Part of a small language model's weights: LayerNorm before each block.
Each number is 50 + 10 x the weight over its row's rms, rounded and kept within 0 to 99. Layers, rows and columns count from 0. The size before them is the row's rms in percent of the matrix's.

# layer 8 MLP up, 512x160, rms 0.268, rows 48-56, columns 80-159
090:45 35 67 73 62 37 63 29 30 69 44 61 65 71 46 59 50 54 60 63 37 57 55 54 50 55 49 42 35 51 42 52 51 38 50 47 32 52 35 56 34 48 51 60 49 55 36 63 41 44 38 61 61 42 58 56 38 48 50 47 49 44 35 43 34 52 50 59 42 39 30 46 50 58 43 58 42 42 48 47
095:46 42 57 62 50 63 36 36 54 46 50 67 42 32 60 68 65 62 43 50 40 56 45 42 42 59 47 44 52 45 41 39 44 65 38 57 65 37 67 69 20 67 43 43 65 67 40 73 44 32 48 67 56 55 55 44 62 68 45 57 44 39 52 43 46 40 38 50 50 48 42 62 56 59 45 34 43 38 52 57
097:48 66 51 60 48 50 34 39 43 36 49 29 39 33 54 62 56 53 40 49 50 56 55 54 39 63 51 45 55 64 47 51 55 49 49 52 55 40 68 42 51 44 44 60 57 41 54 50 53 58 60 50 56 64 43 41 67 65 54 59 38 47 46 54 49 62 42 61 33 37 52 52 53 45 35 47 64 56 58 64
100:73 54 55 60 38 47 46 64 43 42 51 37 53 36 56 48 43 45 56 47 45 59 54 66 56 45 60 54 51 46 37 45 35 42 78 53 58 32 62 33 59 51 57 47 43 34 52 34 50 54 28 67 50 71 49 39 48 62 60 41 60 37 66 43 60 38 38 48 52 53 62 72 55 61 50 45 51 38 75 41
102:53 39 44 51 59 25 31 48 59 48 47 47 56 40 54 59 58 40 70 59 38 37 49 69 70 64 49 55 67 43 26 38 56 53 50 45 63 49 51 37 58 45 42 70 51 45 43 52 54 33 48 55 60 35 60 47 44 55 48 46 47 52 46 36 55 43 50 55 51 45 58 52 63 43 52 58 55 47 45 47
092:70 48 34 50 32 50 59 51 61 49 48 58 40 43 54 34 26 40 57 50 50 54 54 52 45 51 47 49 31 59 64 65 42 47 51 44 52 58 61 39 50 47 56 73 55 48 58 56 60 65 76 40 42 30 55 52 39 58 50 36 52 57 55 50 44 66 47 39 47 49 47 57 52 43 57 48 49 34 69 57
091:44 41 38 42 59 65 57 28 40 50 58 65 73 41 29 50 53 65 56 55 51 51 46 51 43 61 38 57 69 49 29 53 52 55 58 55 39 64 58 59 53 41 51 56 55 54 53 48 46 55 38 54 59 46 50 61 55 59 42 41 59 53 72 34 33 54 48 44 55 44 44 39 48 68 31 47 51 48 67 52
105:50 40 53 52 47 61 51 74 55 55 55 48 44 53 38 35 55 42 47 58 51 69 71 62 71 48 61 50 28 52 48 41 65 48 46 57 52 66 55 60 52 32 47 56 63 51 36 63 49 50 50 51 42 60 46 61 51 45 44 57 75 49 46 65 55 32 49 63 41 38 62 36 27 62 66 43 46 56 54 51
095:50 56 64 52 55 52 57 48 36 45 50 53 48 43 62 59 56 58 51 33 50 35 45 53 31 47 45 46 45 31 48 71 34 51 35 44 50 24 77 42 53 52 52 55 56 63 42 49 53 40 46 43 77 52 43 49 52 56 35 38 61 45 50 41 33 46 43 63 51 34 47 52 17 55 56 37 39 58 61 57
# layer 8 MLP down (transposed), 512x160, rms 0.216, rows 48-55, columns 80-159
087:56 47 57 32 51 48 63 37 52 63 54 58 56 45 43 46 44 43 53 49 67 60 47 46 67 57 44 66 38 38 64 57 46 61 37 52 53 44 53 51 50 62 23 39 41 42 45 56 50 54 38 48 40 48 38 56 68 49 48 46 48 38 27 53 48 49 59 39 30 52 52 59 64 47 54 51 58 58 47 44
094:41 36 72 60 63 48 50 52 49 48 49 40 49 59 48 48 57 43 51 31 40 46 55 51 41 46 53 33 54 50 61 50 69 47 56 65 80 63 57 60 46 47 48 43 31 37 62 61 43 52 56 49 56 48 57 39 43 51 62 43 72 47 47 53 46 28 49 39 62 37 49 49 67 39 63 61 40 51 53 57
097:49 62 45 50 44 41 56 59 61 50 64 49 49 63 52 41 61 60 60 42 62 56 33 46 62 29 48 68 44 47 50 46 53 56 51 36 55 54 49 57 44 53 45 31 42 56 46 48 58 42 40 66 46 45 53 43 54 54 49 75 83 44 59 47 49 58 53 55 63 58 23 65 47 58 37 56 46 55 52 56
103:78 34 45 57 65 58 46 46 50 58 65 41 42 59 51 51 53 28 33 35 63 48 42 53 64 50 68 34 53 52 42 64 35 44 53 46 38 48 56 44 67 55 32 53 58 65 71 55 52 46 78 68 35 59 47 53 33 43 45 51 43 46 39 53 40 41 45 50 37 51 54 59 61 48 41 34 42 63 53 45
094:55 49 39 44 58 51 59 47 34 51 30 46 54 31 41 40 36 46 50 53 65 49 60 50 37 44 49 59 41 38 48 44 39 59 43 44 79 49 62 64 40 39 50 61 40 43 47 48 56 65 45 45 40 56 57 48 54 35 57 58 42 64 60 31 58 52 45 37 64 37 34 42 62 47 47 58 55 54 44 36
089:67 50 33 70 57 39 38 38 53 46 78 51 36 47 43 48 58 53 45 49 51 49 57 52 69 43 49 39 38 49 64 77 72 54 68 53 55 57 38 49 43 54 41 52 53 58 45 41 34 53 46 56 57 47 60 38 49 45 57 57 75 50 58 31 45 52 48 65 36 45 46 53 50 40 59 39 55 54 41 45
093:49 42 39 39 59 59 37 35 53 72 54 82 43 47 59 47 46 53 45 40 49 41 45 39 21 44 45 49 56 48 54 58 56 64 53 44 31 32 49 76 60 48 65 36 60 61 62 47 75 45 51 54 49 55 62 59 40 46 65 59 48 62 85 44 54 45 58 50 66 50 73 45 44 51 46 58 61 49 48 59
109:44 59 41 38 47 52 48 54 51 31 59 56 44 45 39 44 66 39 35 45 56 64 72 42 60 53 37 43 47 64 53 40 31 40 57 46 35 55 39 50 66 68 41 56 46 55 50 48 45 42 61 40 51 63 46 58 53 50 42 56 62 28 66 59 43 49 47 51 36 46 38 41 41 55 40 49 69 71 54 41